From a checkpoint of a small transformer trained on Wikipedia: vocabulary 8192.
Each number is 500 + 40 x the weight over its row's rms, rounded and kept within 0 to 999. Layers, rows and columns count from 0. Numbers have three digits each. The size before them is the row's rms in percent of the matrix's.

# up: layer 5 MLP up, 1280x160, rms 0.239, rows 976-1018, columns 0-159
# down: layer 5 MLP down (transposed), 1280x160, rms 0.238, rows 976-1017, columns 0-159
up976 107:506542496502507530499466480469571461537456487522539498517462513519493524580495423497499540540465472478467485485497541509487492518522624498466533501523508492546484485534462501454472550459482505574432446531477489447584422425465507522545484473498475507474517579499392576421487473462493535534547518450471506548487450487559546470522526541495530465499516472506475486560514468553544508588486501499538407526564472480562499520484465454490458471514499479514569566472547516563557498578540409
down976 111:547528481561563458491488478455531438545451414490590523551486466433500457457503489487478527521565506491501468537432439545409533460495533579543443474531504437554468558554437492512455587497525537493560536543578535543498521542502480556489476508477453534470460548489534482459533468440488423499523491536504448515434526477506510491474423534436512436480454444554487473541479456518525482547514558490509450531434546527510499514521486497463468534487488462481526517473444522435518555517568507
up977 103:469555502505477425492502515486549414487469500511518468487439417474599485525492479535584463433506440461496568473492504474500581475574528520457538455496521511534509481564521556474343448494422484481486520530536461526475491500522498455506503518482439467484533505527478483528540538577500506504544464536497513473433499476452526442469480436500504510469489515417455499489466512442481489505504544463509479520559581488426560540454459442503495562561473527518513462407471467477473504487540508
down977 098:448510469475520487490453487550583496501452520527491487471488535456516496502522557474517486464561515511556456497486444567490552497530547454509526548519494549566545527570498569540469504545557451468495511469459432515470538520474538459489573509472458486551491521519438521487574461517442476484552468583528498506468396467487572517468500526591489536503525521460492548461483525497533493478470398477570509492453477496415520502509486494475401516588535461580452440482459515528520429463535463
up978 096:570518475518530547533567482470521401514517510514499503523516522527435505514509532485390500458454489511466492515513486456499539483477474441497522495531457441392482478523484427445498495560419553461513512548459471491496421435436507509458581484485438492460442485527522535477480512585512446491496516494499500470484549496496492533545490505433542531507530579500420467474498558548471519525601515465468451533524502555442490446475552461533513500423480510557591528462498474514437473548530538
down978 100:547547509464524521485482453505511570488500518485473483433528446588581426451453503463468504570474503451490489533533438522444513522419430543466588506500492465460469516462524410456519532547475451531472517514474517509537479504533509524456526532484532486433550541447460495457489451500507394524493537501393432486539511509424502568542531521506498549471511532475472509495528575475507549457527532495585474571508430501494544452454537513530453524492522521554462452493464522481528504550430519
up979 094:549574580543417414500521519463489485547493502515453490458529476471453615501545486490463509535462469452540512518536521483501494588478504513458529530441467503476510426515525513500486541534538464517489550550484525502510473503537491494496503533520491494592469443542509437530516493518484506546500445504410490529523476460509468475478501509465455479471474555514493577451584496479441525508406461511406454558487424405570503443509506489474513483461523496479531422477499468555444588455480522
down979 108:432475441430490544485530450566553475451513520514513498521455478564520433479454515514452482485561497551475493419473501558553431440517478517463492466563561486513467579470508501498510501451465496525463436479525477460512492469493462472498468517492536568393517472433486502543484510500517505461472498506481433480467594526485504544473518478487553560549493417511537446468460527549535557382530549457521487445558569522475490520525519526515497541533480491474468546567552525468534438506553428
up980 114:430572502486499443473517511470507562520505469453564487479472536501527597447468536497507537502436487538518485528509490527475428536507534504502468457411464524499539533529513515465500557506422457505495465482511360472516481504509540509505414492537456533531564450477513552404493499507560545548510555557512532583511489530512483458463530551552467423506494478433454503535576452447486455461500491510507466440527498484482436466477543485529465507506508519482536423465457464468525430443496576
down980 118:463517535586469469488512528483462510526482490530517569434528578501490468552447477494567475541450418589483516553473467479420462503490483559525559495524449583480418527465486563476528540451438584546508461554520523530491525554533514541509518478471511452466531560490411537456483465508522495540488526552540440565479536414531522452441515502544533494538462480445503464538529442571540497526533502582521477509415543536460508484487515444489499500510511485472491509533515469524482484519417479
up981 095:549438450532536529409541483455510503464506483462531446474488500493530461552530521522548507469490540480477449489509494503517520532535412483532508494573491502469457470460461528489452531462545531514460488511461506543530526478373513525550541542504449448431517546529482487477541499565491487488531538523550524526534455498537589453482518510489601421503407425458550482501443526464464527440502489502468475521463479467548520576497478526522428567558533466513502517372482463482529496518530432
down981 105:532460510592565562459522481491524478509470512510541478546547505427546460520460538539490530512534434573479424510555453499543479522458491509545472481540510490503512525451547478471510479553572498593496456459495388585514498512427516495469475563511473496448521503532449511448467508553523487465550496546429471518493579483463569564482454533535548486533516477588525566472524517497504488516584480459490514495514550499515503521508498532499445503513550502491404382529564504501443510496514502
up982 093:506570466497447528501517504540509506476490547478509510556429537543427464532536452558541436529488584518500460453502463473539528502495532512468445513538500531585491426500466437463510536517485430520497550477482438482482445463528490524518510547492492430521528531427510489588454565489441529534455416499402541490534482495470537440563570527422494493473485504506494535457521520541488514484424507416513524427544500440492485437434519515516503472464449468472513519508528486455459541408452513
down982 095:473510457576462486511541547472482508516464521518502468448522460499497477495493542491504529531507471512426465503419564512472446520433534509496404494431487454500433544472469552512470444478488458405544588521445570446600552522476486521543520570498512413442465484512598430552446484473511472540570484520497480473505479523520497513434519492501548486494453529555532522557457471522547463468466462468501522469484533548518433443480557487465462510463457552526525487498430529484517487420483519
up983 102:517400507508552506486492503563491515491568433518519471460421513503455462471440476489537514491522477499541511512537476450591521534480545593519495432515491438521416472513506533498466476502490472584477446467512500501464515448470526516554580487438492545599524584511542465546444495546525546575497552468523536503511439485452546484532523564538518482492443514550462459501498478574464484518548480467490551427508469482439498517509512399467558491475486480521524506515512482528521408519566544
down983 118:499469430560501483483499443432488432479521501509509533423530454528529402570535547495456467525505505493499472457497509533569500503484488570437538478538475564523464530535613556538410521484523577531528493521524533527503530504479521498566477505530520466478462451485509528529409515586443485540475486503571468478474510464435503478480526423531445463519520552537422479475432424463553532489518515471476466476537475483499501452537440540468489469545591513487518544508563502445471529522520458
up984 104:514530400545507490526492461480568450510452539520523501541436512505480487475488489452519539485496569490487482527572550436414551503483504445517492436423495534501499501478501459527458518493539489559522512520450577527442499529522512480501508490482486480501486451475489548506537546475536439544640448440480571445527551500415475501476442594435434521430530504558499491494551555524464493520569464536489424491510535508500554542458523545472475540533452434431533500487494543486531467536497497
down984 098:537463555525436515556539495487429506463518488405539499455518528492503527465472501545423428503543426503516468436464438468514507449525460514438504527474508508520545448492488502511565564541500501491480529455522436509571467548455561549519497452541545494538566525484529452467497520551478546475418514447528466491465427526554476515537553526572521440570468445522576529500527482539421536555462503460546553521483479526538513465583451486537519487477488454508474530540497535430479445426504505
up985 093:520517569481563504461488507511507540520498506542497587532560460517412508470561501488475491539476564499629471496482493450580532501564583547524482542518517522550491442533505450495439456555488495482469499482437465472496484560439494462484556560484491472488529446551521409447437488480502545470533505470505516507504495568543491419565478549483570505536528466519482502569461507533555503533478543515465447513473416502509544500511556522515565490436483541487491500558482497466470442482488598
down985 095:523458462502449515506554514479478509531512566536540509437555497492474448499495485511520550471490526465423463488484542532439506513487492400484486488525518537520476496398541524471503530390507487468502509430467521461524511475558535536554456470456514452574482458504443462485507521427474423465528518527546480492532487465528524474439515587492507505404521506470463482417541556420524493507455430463574510505509517477488528481480502504479420537439466520556532474506520508544407568513464405
up986 108:466492472475488543539423516473473508484530483497482473527476512556428447546516505426505471493524492472434505551535529530487440533561510553494473521515461527446503514499473524517437530447454529569460488573495493489468521511489550526448447555542518516519571508495541554570489526458560523507405464499496566573458430521424484455477477476520461568456469509513482613530419588558519517485470437553487458534458434471472512439524509504528442525457514597532521493519504481481437482490469478
down986 116:461480551534572488477529448505493546447436570512494476491470498491524543549518460527606485413465497478530455533496526537532482514524493472487623546516564498539513500522447504534516464499465478529462550422505512523503468522575576510449628466502465527460463488518456497470434488414459514521468442604479533523493530474507488512495498508459480551478485556481466499461456540489503423488472496519501466399558519424543520493468498473456511529535516439532527467457496517562501556510446496
up987 095:504468514418478522464540479506537556501490523468454446490440539485447567505559497455464435525455489504468458439416402502540501540455450520449531517514437521473464513544502542516540466533551546506426450468473618435547526453491611500463452538457504453465482481486494517539536511467544518489511531450509544548513537535425443549523474509463496512495533584472520443526470538491482439527460529549508546473537511482476494515555451538563455496433523514443556501508506527527556500459484532
down987 103:516474548529502534530549526534529550439504502399502466512462484478400482424495437472526532486439386465473474605579478421463479555474505501412548500571480528507560536521415528508477546486535471434517547486465498508466513512410481485500431505447533455483487532537450485550463506513529498455538505524436460460503511497555531461528492511482529482484483531501453481565536505463487514583522479512502463492481444475563478479561496503473453523534495479540562478494437517585506528537513478
up988 100:517489513507529503537552478485437435483483530411495552488468517494492516486514514501472485519487447521470487509526503395550499526571455529518520445554469524484587480508531533481517514546475490550489564456504562496438477470473540489509479504434492564513471548493525492518559505440465425547565460525549433559458485467437537552534588480512551532561584517457561534492551558547483443585529501531554459494555551451498543479526503505510503456524404492528558545489520528568493528449449467
down988 108:470403552498547489470450431519489569471518512468497522527495488598543569490481454565459496523538474562535507409526450426530502498505460519482565524475497448440451513518389497454513562440451514617498572500540453470489467548532500501547545513521458489467525559499486504512479500455454483493522531541512542485508529466504443484492503536457561429494537502477429386459478525524495533583519530518547496529499509551503511527474529542550562444489479497494498527518505532551446536535500505
up989 081:479536425533454573491485455429503516498457467477428536524449444455463454525545477483484479506486521515449558473506520583543517554543490452472458491516519512488464474518502512435536496471495510536517475460475523519520439489434512499533499518472459564516524534472400471477517514528576453530497497524444432460544546506526382434477485572546596556528522459472505471563514486497451486497486440494487519461530507524513492421552591479421473477554485477508468516549502584437509502452453550
down989 076:518438489531488523494487511482462531460526583421524454512513517529513542494507500455565541487481555524568535446454497511533538400426484495536476535441521524531494479521574484455490505461547491473537470471579484542461486482440493499528467476530493481549595440536483494454444448549448551446489468524541524498494548514496409514520471530481509448514451480491509545382498446495451515575478576516538540456440521531511522499490521506427505462384493481469430473489485580456505522517476519
up990 097:501508434441470580507540512442479532572464468507536509517478542505534578524510530529500497578549503519479446519434531560554415532492543502467451514540483528489493486540523519530469529537475487489512524535521523449466457489443527520496560455464475530448450504482564500525407520404480516484496539455500512517496485405482465543558580441480532486492541488486481624496425492485533531484478423470504493560490425512408485517568425484470512501504497496554461559502461489457508451535447509
down990 100:491449494490465419457465541544520469481494529431542480474440467497470471463565519410424486511503483474537460427567462464445513451510612481431468529470490539488421483496557465484509485537524457495489504497511509512522499487538440473520483485513547488437521436520532507511566531551525456486455474533537535465551540492520501463508545472495526456595492585532516461503532438464546592373529472484495485450513488511468447447533551466467519572515472477507520573480426459523485501473482502
up991 105:552518531460486447572534517457544435552491548502459503480594478611443527520559508531477456460511429449498497473507529485440540534435510444501485489536461444550467527507447518538570487546466429484496466480526534526507495540529533539490501432474539462487589521488537451556464456471483486490497552491470449476536445495508502471530501525422536467444574493521468514491531487515440481567412490584539414494468490508480442540466443468462472553526509532528423513467463532518479507492566518
down991 106:538506463438489473530547525529470462495484513538450505501450474517442559513512436465429531523518496554507529588543481472510529503499422562527489468524490450460480483468563455555535546467570520525516515504499561500510502547532516509500535417468591471490504431561536420484459532514514577489437492473488489497544432473437510444463540530502526494485492479438466549440492485614465515544487505561489539494409469506497530522476427466468456453491513443484451494574501500486598522457437485
up992 098:564520516527481538488494489394569466510459479539478464473541514572557485490433525498442442519469490488509512514488538470527506543470506459548438486499478394534615550495405451531556515512493556529486515488524535506520495489474500505525477466444443586424483489551468454510516551489453492546607463464489539546475464426458524566446495509515534462573503481523518493558478537461486487510491546525419482517516537547444469455482555463576457432542500525514490494489488468506463478489468446
down992 101:513507468435506555498485548510433555468457487509531496513469440489538510554463484484534546540611537419486427549505449505518530555545505537493518448490443500465421513547522561464510472525481528500479463442491512539472471493579556508501453590511508513523563549494530440525519482544479487555489526502478518485565504451450444475535458449513409489470467484514454585530488570469505542472497489527508482540505494543562446475535455455482486546505507502440575581473445508536394499560534507
up993 104:561552500519511520491518525509488493517419541459425428510528542444461495471508443450542460493489491468546515470577526457473481537549495497555529460539481506498473363527569517550482493449434552475445494454485436465460499480464475456551479506545547534466569506574553420490529505513522487470534505547492543511424482430472521455459493474502527510491556535476518493488446509538545481497395506518549484583525468450513509415483514502501557506485485486449543459532481481457458443475599508
down993 105:494498554467440493465565566415488475492536576480531532501534532513486540465481488544518466567493426492457514477493458453563507468478444479533506482512485567426464505518496494452566454485564538456491531498467605403471437528501490521460497466537430481456432542486488415450513492477485461555471498511482538490528527516555466452484460533474501472481459530496501377537499471521461480478540440552514570531514540502487531585442568492513494554482543537544546463519463533524530504428503540
up994 094:511577535503466466458533496548426483556552525537508551501562582515436520472401529502582486571438485497481531478587480463494516527491566456510490474461518433576427493503484498505471516444552471441483467578568491526534501540432481517563436564519544564483439531498503500493465526486498504465491480480494522501578520536527549454454456522408548502471473568486478483493484493509501492448532517559503432469550452529518400522562461517504544496549512485486520457524440484530526519509489496
down994 095:501444478522551529524459462516543569478486496473484504531530534476548535519504520563463499514545489539497461508465504559564403476486505444483572522487480542478565546450540483517473446549489519491524581517489530477485487575459513517502531434490438445523443494453456495431570451563522485455522463513540527570413442508500505528528454515566476440463457475553493461425555524449550495509500512456503554494481479505506457483493573574480436561520560445564445474470571552485467550453485526
up995 093:475484453452514539515552538519499478511490439556461490467537453480599499498522534548449512487425532487502498479522484530505493498531493480489463459453443445531603491560505512552505488485571552462532436535486529527507454518583518513516476509426485546579474468449503591572503537483560521480512443509470511505504466553468466487505560538509445449454504499533560493488559507477504515501459483583423542584480553455555487493549573537514576514543521478527504567457553467444409468481492512
down995 104:450464473532497508410491490480617596513510543494503556568522532513491498553521450496462534496505513462552496531522523522542493530519466586476507488554523545517517547512473415558535469552482472455515518531506460506529487486564453437560437489546484512479516492512503409514449546513481533420466507422541535546497466509509482525534474549504491484468446503504528503467459507417542591466579509525579541480460518447524480481435508521477494544445565503488507445435471559457494547527426454
up996 105:459492501474442516491615498508464507499528463433543447489511488549535479486514482519467497492469486537498521491420480519485479484542573504510547432512458486491532533454492450545570534542518543468519510480495459368456541462510556470406532480533546558515539498474536495455519493494434476533568486526419571439533473478527529449506537514528501503520537442440576400509490416464503565510470529475507477530521496439505498446534555554540518469484580471511564503519424459486524473455477483
down996 111:489516521534482464508516494515497501547474557528507452513490551477454483538549513516497476524534471495591555495480527442520478480433532493557492531552502464559470504463538553501525592458464522420463410481507479498458533516520551419476473494551501521458509426500451586559516422445578468527539504481440539476490477537497449420478519537515512521485479470580477401492477446517512428486532501490540538439412555473526489462457435551523569500524536536470417519498515473514503465484436462
up997 089:494503508528446607553504472521526508519519483539525519588493528484526594533469440465538463470593459554558518445533536491482560462492478562515456486448500486507565506502430465503547451474489493510493505484419545502482536550477519455553502497590511578491483526507515599532470556514486471429467471460458416490469501478421508464537528467499502454488517462506465512443503494473430437469482399496459509451548454490556495511407471485461526519495459514497450495470504501468564490511567505
down997 096:477424433485466537480525540546477499484475541451423474475492404511471492571444524549469540568555478424512543433544460477469498565592503496472468483470466498517533473579479498550538496461516507498482564449487461529445538519495442438464478464469472549472470517577504496474566492463507396517462478515463451474528472490593515507525532431485520525548478566510519547575495509513466491578538458458518475545466485504474500568543454533483494473505552485560465509509514431461536563513487465
up998 102:431517531517540524521502510484515520479486394466540462481526497448499548465508494471504449531472507485538443522581443520500471497558518467466500484570567488455499499429552567557467455489471514524494489514508532541526526488449505451524425523528491519467453408449485510464457530519484442449518533494463541554488519513519531553622543456525529432505581520487474424614500480473494507465515541452463478471433488492511486430457442561514428590513518480466538537477544511507574532499477518
down998 109:536525429548429482504478540511526518480468533557520474448446528464479583450475485494552538530549569470365498442490484433472471526516490506520534542440481469519484534479624534469414576481428526463470487482592488513515517497461556531452453506487480526526468453501470488502544465471483548517428501556563482563514503521525505524526527502542510493493489499518574514500634530473475518546490503502493496547490467503551509474503498514444465495531523463459498521453497534468457578519420461
up999 102:491479509518464436487453455500515516557480486460513465469495408420542579496521482538539519446450590471548522523510477445559570484495536446441429462449517479439547483425474400484532439534496459479431527435495500517515485429498491541548526487499489443569468422397551471467485512463536483469433497495474530511484514487434504507475503455513550448474518449489445556469459531536527463500517538472484493443456463455417460519491480443488439533508521493508496536468481555531548496496540488
down999 102:461504499426536544546496504505474499543529458525442569484494491485569477411500464515519487500503539504473456485468513511613522491481574516499559475485527471482432510509494448502580541481519541550408424503516522469528535494531402460526494483528528493436445513516478487496527532442467522496533493528439486507499418477562465534521538470454543500529557502518488458358470524474528448564483450491488542474507552460474470518486491541547483605496507520537497499497383464526576524512477515
up1000 096:453544525490531559435546572521522522505529554539473485566506569538504603430541569532534500452466486509511496476423536506476458448557600478488555477465475471530452457506517461537397459493498498553475519487556524507485471473516542492527465499503570474543460491499493505539481484412489520483516521507452481482483482491524518521552547465471528539501436457491445470588501515524482526457514571498543433519544526482535464521548555497479563507539493371457513470432541445508549551527465475
down1000 088:498456500550468480448443476457511497450516491510416476526526496470435530443532551487524576465535440513503542428520475485509544396457436516498531523559430520555521539525487469525485498547543524493495584536416520433487425557523484532495482571524418494540512526535480553489496498543519477489560494544502504488457544514507473528434421506545494516491407423559514485481551449451544497531439467515498509464419544479466492470508469484447421493460567553518464485490496549483515464494554533
up1001 109:570535533517471491484560505464482522453485532488521467455544524525519561498516471451523448486539450511444577479511508453453456520540436480511463425487542409482529485590500463591482484484522481551476491498501543504543486585427526474484498435496567428494500487486484528564452519453507508548510517433488469540430429492540494506482543460568509523472521517502511623473558532559441493485467513508580440448531461532502552482452467494508482592498547486536488514530519552448573480523510518
down1001 118:484454492452425570545529537544451546496548432453472620484552516490494451492522469517496469534490526497427501570541538485540497517478520457524483539545491525489490526475478454511423438592509524532563472521585541477526485490499484526543503422539491485482488446493446523456529487484509478493430525515458513460515432449502515458519453490559469499476443511483469545480583509534454442516467531540474498452488483443567526517551571421507494406480479490606497465471566496485496570475513478
up1002 090:512515473552528442472431531532504468506469485634489538527502472446529558506537519533464536449472480506573576444499455565474501487486441526498533472531533498484547586571591485531493537590559497478502546512491523490454465492444453528457487481512521571465503497466481517475517493482490475508485517528526560460573470446495522514543554506480449557442541465520560529495454532583529461491495478527434465453536478589483532550504492413524518491564497519537481525500448564450470563480525446
down1002 078:516423530526475518492425539516504517448562514474548447479536567525545518516453551512561503479488441508606458467444558481504530451483563443477546553525520523528551462461488484427493503522558482475523513506500470530469516517483484537458474446507516422520536444552513519465538531532455434471517542436478524576545529552467444498570516474397562434463458522527488468434474488553551492538537480572559484494502527524520462479421424546457472441506474530512473529485532528537492453501506449
up1003 119:505606509472515511439577489440428506505510480488480513530507527533506545515486503534479504414469444447464546493438477510451447511502487502500488476596556480543464503511490466519446523441451441588471534541442495392549485511476473562485500530492534573503470477511520549471537584467395546470515529505440478519398494438461458503524466455468587584507567528483472553509538455503450490477496555521486537494529455549450442483455508519461484480511457517476484510460534492515507490520477495
down1003 115:487545497518506458475497474455413533526536498480505491408511473540585454418604536509529477522535520548500431489521504495532413527455478478519473499494482520488500526489514552515514473528566526482511477472535503578481530489571521525470511451518537466497545450505534530488513501536474468548464486519496515498586423501432516558513518542484512478513554552526414559504499556474505485517496507553491506555428536495508591486483550527535517564401525478432521572395471456516517422456493432
up1004 098:468531476494535463468545483472511545480519542571403529498467452530497483424550513566593539533473500492509512442439504523522443547537506516559509459470503554528476509510486560555477490490421494435497502551508382478543552517437500466496522513525578526530547537479439471488476555517515474448519544453592463512572469427569436546479470489480461454450537451485495483526519554620529451566544470491466464500483463514523478500443497457467514469494510459433520506499509506521491457528489482
down1004 075:525428511519488487512513521511553577505580540448552439444522550482569544470468531513523570499530455489566497492483505501515504481422480460475491561478542571482530531487526576426527563479542493456493487499526445521440463541520427580465508444511546465559483492486467438474462519565456547469542537492549532511479549598518475496501490460460482423505429483562465517438515530528567468592510516524575546504503492533491484468494465517509509415496489470528525560477518489484412490457489522
up1005 106:481540497450453514530482516534476489513500521479554580467452550508478477450462482490471504452555573520520506471503544571527496510528402487569501489485444463458455488521544500552539459460563573497428462516570493514500504458511461494439425509542545557549538400506466480533452521532485576405509515510512531479530511574553482461448532456517461467495498604534517463519540571442482439513546455511512436491485476446411463519520490522519544509491497514529543526564546514465517507440506547
down1005 109:531448540502451528555489514535497537471462466479549516457502505471466591476479529568572469476473544502503518490489538529507531518476496520467482553470511441512469455543476505409539460545528478437515492469578475492467516435526472502424499412542454556450510486487451446486524528501499467511542474505466419526459606511464544485563510573518383422539537483552517539512455578528453535561556504545496453505523451605569503467510516459509519509480491499525511506479521540430495517506525457
up1006 090:544496479434427496497536519504502488457488549498464445517470442505476512481478496520483460571575435558586487505454539476561490447473565499483507492532524489458537537419516478490547544535575512520479467539550548558567484409490563481495551519480525513575470493483536485537466471465425494484490623516469455524476504451445517524449462495471483488440554506484478511526562481450436397533516463549456480490441531514459458484461528517527492479582454458501471526455553507530447486460471457
down1006 097:533524496463545451546566488546506514459545494552534533497522466570475606448516457564577587546547470482493469529529475485444499457495512500517578484485455548522524483523557509546457545493472508520469504490532512543475503501434493478564543494515420557511486508458582443516535477544423477437482448437532480501454535518518473537441528518504516495420410496470501539494502540552526524535490542452552470510448490484546465550568516397439511528464573427468532445491483503464516514490495535
up1007 091:524516490542444492573521524507523544591478488526480439495561490472512494431472396525492436499462492498497504440480465526537471542505469504481554470527493532555537497469494435531490571560494489469484529489584488521545456547443538529537558494504488508450501530509512481505491440482487457459475523499418462502510539574581516561574597493449485534451537544422461523510457482468564483493563559516469536555488575483471482510470535518455473541560557413455533548480540461483438482512547516
down1007 098:550434490480487474563549538513522609533527457533446469538526432538545529508529514554478506532505500471550538476485470534488501484503492495464424449484450511577550473531461387571551556468555493479399486519539516475491535543528469500455530536524482464470528552497494522502502489513514472572596534501520481462414551556520555523490522444513550467530472492565516511553562448437474463496512510516453434501561469505481531440511513527457423521509501474477524459466454543536517477509593461
up1008 093:544479464522472445489456542546507497528496435551466535530569546515463450471505543479528539511468559487496509416446519476525515570466562559494499434543498504512498532489582492565513551491480554472509436540494509476478426497535400484526527479509590524486514465566486511500570500458520503452503541454460615549518481572584591513536482463518595495476507570527519530508506513459452508484500513469532580577535555523473454483430481461522523440543493522539494546476477484505485483482490501
down1008 091:517558497457576478511536476460472479578483505474564470496541514513482506540495518501527540495513524497562489556467545477532504536520429486512457482491514471534535541558458502495505504508502544513523554552440500563475552529558507517434458464445409481445509508539460480497567604547479515461538474566463557481410498480547504592522483514509504398564471426487522503472495451516442455543509469592558534507525506540481518471472488481546476544500549499479410434465480542429461452454487460
up1009 117:518534459500490452489512541439572548573473474517519503474483557500532539478479533563581558530504543535439483439555487495422538491486448452589449512429449482500455493510469524592459499492549486577459521486490494571438470491514574489451503462565493475427536486473507554542464480558524478487532570438441465497485480521508464478505530445424502487518461538549517502480520483517510433559544527478479510504460487504505459508513496559498546519564480389444472435456500517440478512560463483
down1009 113:457507523513561517493533533476461510512544573469496533433487529497513446461508477516502479463459475535524462399487509423522475474480474542488535508539531534489442557569556583424496459507498506534479460450468472516491503469490441512405501479543539564480565465450534576490510510454512601524499578527452505486470510550536451534556574530498509538516561548517481522414505505569481447463518519540522542518573507457546461489496498462455531515557513448514485404558471522517444505434480455
up1010 111:534563559476515514497535488482430615529503509408431439523452539501547488511542510472423514541546512549504453530515485528531461529509431555470507517506441515495492479582469497502500423574530474552485499503477488452420518558429506481474541529509525486457426451488452477430508450505467526497429454418496554454506566482583466523514448478462528498523471472583500507529588544547460452525484505467431492496515441461470463516506544454463517438505468500505552497524467511484500486449489535
down1010 109:512477490549493542511539433592482450558529497492561497479559529551516459488471499503533468535449482453508472470543566513525458497496506492498461517543492501566485540491463488482473467444535463508456535492505494560562537529457544465535548543489468497559438485460413494614459487476470415512581463504487524524474464402522434427438478528501492613438452519484487499520456539481515575494470522446512440527513545465477495460492519524494497538502402463490499438530514514557475590505519480
up1011 100:477423558450464551479564475539497464526484479423464498544493506513575562535539487523407499504485517517545488480499453508499445482518572534489395498538521422519512466484474533497518531546574530595485501526537484518452528490537532472522492535441520454484547501518546553567487483548536466434484521454488517439599454486411443427488472497522543548563535538556494470534503529539488558407509518477560552460546456491509504513506486484509523477471473488472517505509502508505542556534562591
down1011 089:520427470539532507539424536539492540434518458492546497482509539469512518489486511531534589482546452478530465485453511526512576416444529518525516532546477552475457507552499535487455443536487490476525582491516411502443468489466517474478485517634424522523413469517489454513460525507529493495517460541553510545511515520526518524529481488456499451464404540495498502492477497470541449518404451502521508528524607597502464450538551462570470508448485541508526534555539526519490454518520457
up1012 097:446532570522442441467499473534456519532480504469425444540471540450551562485478521484548510485473416508516502525528580497508571498537463498512421455454503545455466483429477536607526471520473486558472511577457480456498513448498451502477457481516506478447468570495493514521555563546417517538546470487431505519498502526446453545493506419535552474539553428569482488566573490485550510488516489439522531493564532542508488473492511511465540477576495474512544492493539429436511497468469542
down1012 103:504482508500553545486480498463569544559492466449469506472505528437488527497483429527500510481448542490485529418534419467511500414403466502483496533578534447509525475464534473475529573507506474482530530528619517513508455539512542461466453540479607527474476505482521518488498543465455554546560447510523469506523561439509510437477518478512432433519415486524506507451499493429458528549472418509499459457528452489484511480477533512442535505425447408534515526498536504466480525552432490
up1013 115:513541457528544558487531530520469495443400483526481488474481501516434535532594489493544555462568517459522519496492598485514552552575488443523481475467430468473508501496453486505493567434520527492516467430537462511517506425529494482568575479499480507540481504504545595460475562477411534538482474463468488513501493418467530457528525516485543475491502525579494546556473519552460542564464442513524487535541490471517537508506458414563507557546457493537528463546566454506551479521485441
down1013 119:455479497557492550507475513447471499486539555492501383445506482549506534543461489487459458519450446477513464500495462540469450524504534484501522530639451587582525469467595449527524481530471489498510476461534526478572526511552498583509466494503477503469503505509423523509413499433540531517471560493468536463498507529501527453459483489511499484547502586476463504442475433427491489434435551544485427541543528495527475446542522492490488499544470488538489469503598507528473543548455461
up1014 106:579514471488497597522521448549479471423396498504563492493506485479515461519488510451570549494484500545485450456518462468527511546547468494477488526445454498466534515520485462494522500462480524502497492465555555470480547437487467494502507554462467561553444444510492580412467562449478480512525494415534484436491466497484492526520529514415528431402514488531436519546489480475463497525495481376471480563517524474513459532526485514509467418507559463506485516507552576451549499504424537
down1014 099:453508544560550523447472533458505480476574477485444478469497571497511505423519438503458552510552503518550520491458482512435469435496460526501529505519483542471467536490432515524478469463507549461481530499571471483514485541502581496515529540514488460437559464506576536535506418488588466513497473501492453506520561498478555414559511536481524584585507391494512489474473528445529487493620538489484433478554495513467565508535492540458504451508514497508522433485540536532415502509486433
up1015 103:429485492456512437523452465540476478508533456503529483520485541458516472489498506486440457546474533479475490510481500457482505505532550438457459427490568488522473538525491490515473556517465511535488417476497452510524532518386531485423440469539558552515479439438524568456442523511412388490512530491454488537490498539469536545511504541498488398536531475504465547448572511539507521550559486508540514551476463524553462485515434496504499617504465469434488522480537478528546446534587505
down1015 102:500461495506488547475529525536503460466536495479470532451500513493501503452431543484458526448553502473452516522556507428502460433516445485496488587488599485502446463574593469481503522515479529466458494415468463445504542491536486493531537510443561487386484411514470408512504479507434451398478472505455557455500526479478397475534455482472448504481504558481489467523492490492503533492480407466498478549457526466510436456590482513548500545499515499499479465523562495474530444483465489
up1016 093:519540509471424466514513533502434452511505436491524490491470531469498510449507500480500440563491470502441500543574507454542488476537495516497546496498537477560513523566504511555511464514461369549498499510604378543482498491401523440464445442444431461507563518492489472552566449539508556490488526488444489555544496451529460556496470462513506493515528537474506531461583456490477505536539550483443506510495496443465473424516530490535502508457466477449491539426525534455436511434506526
down1016 087:500479434551532551552483439491482558481518554468462455484486520508551468419440521522511528447517559459444536584545559499522452441402559482442446532434519555530450512486469477526476489512549544487502477545535562541507496548523601514514491447468506536504496527486486512483481515455449511494439492518537514456496532507544473463543468500503508526466527524483504637499604447518504512450520495577561470603518488473521484472486551461509477503450473535454525511479489461542499582470475478
up1017 107:538538497419530470477462456501471432492545591558566504507439482583454513489444458477538496507470488491470515466465434546560437491520511476463547464596489541469595481448542513502457528497521526508472498520470506470439506489527516490494507496492500527512534499502598526465443570516503503499488476506468506500467460505476561485500536579463465486582448464498516471487550541530563502517589484445434469609522479512545420534435535502511554413524512472501520490522424521451461533480525540
down1017 107:500520501532537479498439492468412489494502449508464524546462483513588464475496453497458491511447489508478527553520576543416498492409507528555532513479566468484563509467471444452457585471595411482547549479477535552426524470452483561443488515553453481484525482521570495457473514557474554511459433519411533531494550429498494553529502533516483500431557524521567491568475460435516468468505513456497541502465497494415511555507498500503509463480530466533465540485539518554444536517510501
up1018 117:470566481456448535534447582526497504494565474460531461453513509587505493559491506478444543513462542482501527578552428498507564522472475510562510458510481477536479480481523526495542500487383454470497486539500516465553517514525449548483434488474427492450472479486518507458403557545504471529594465559536556516493461497495501558466519577497482496476470497512527519477566512552457512535403537488384480453461484483487545544499505559498475551467454512468559528501471549529491452459566500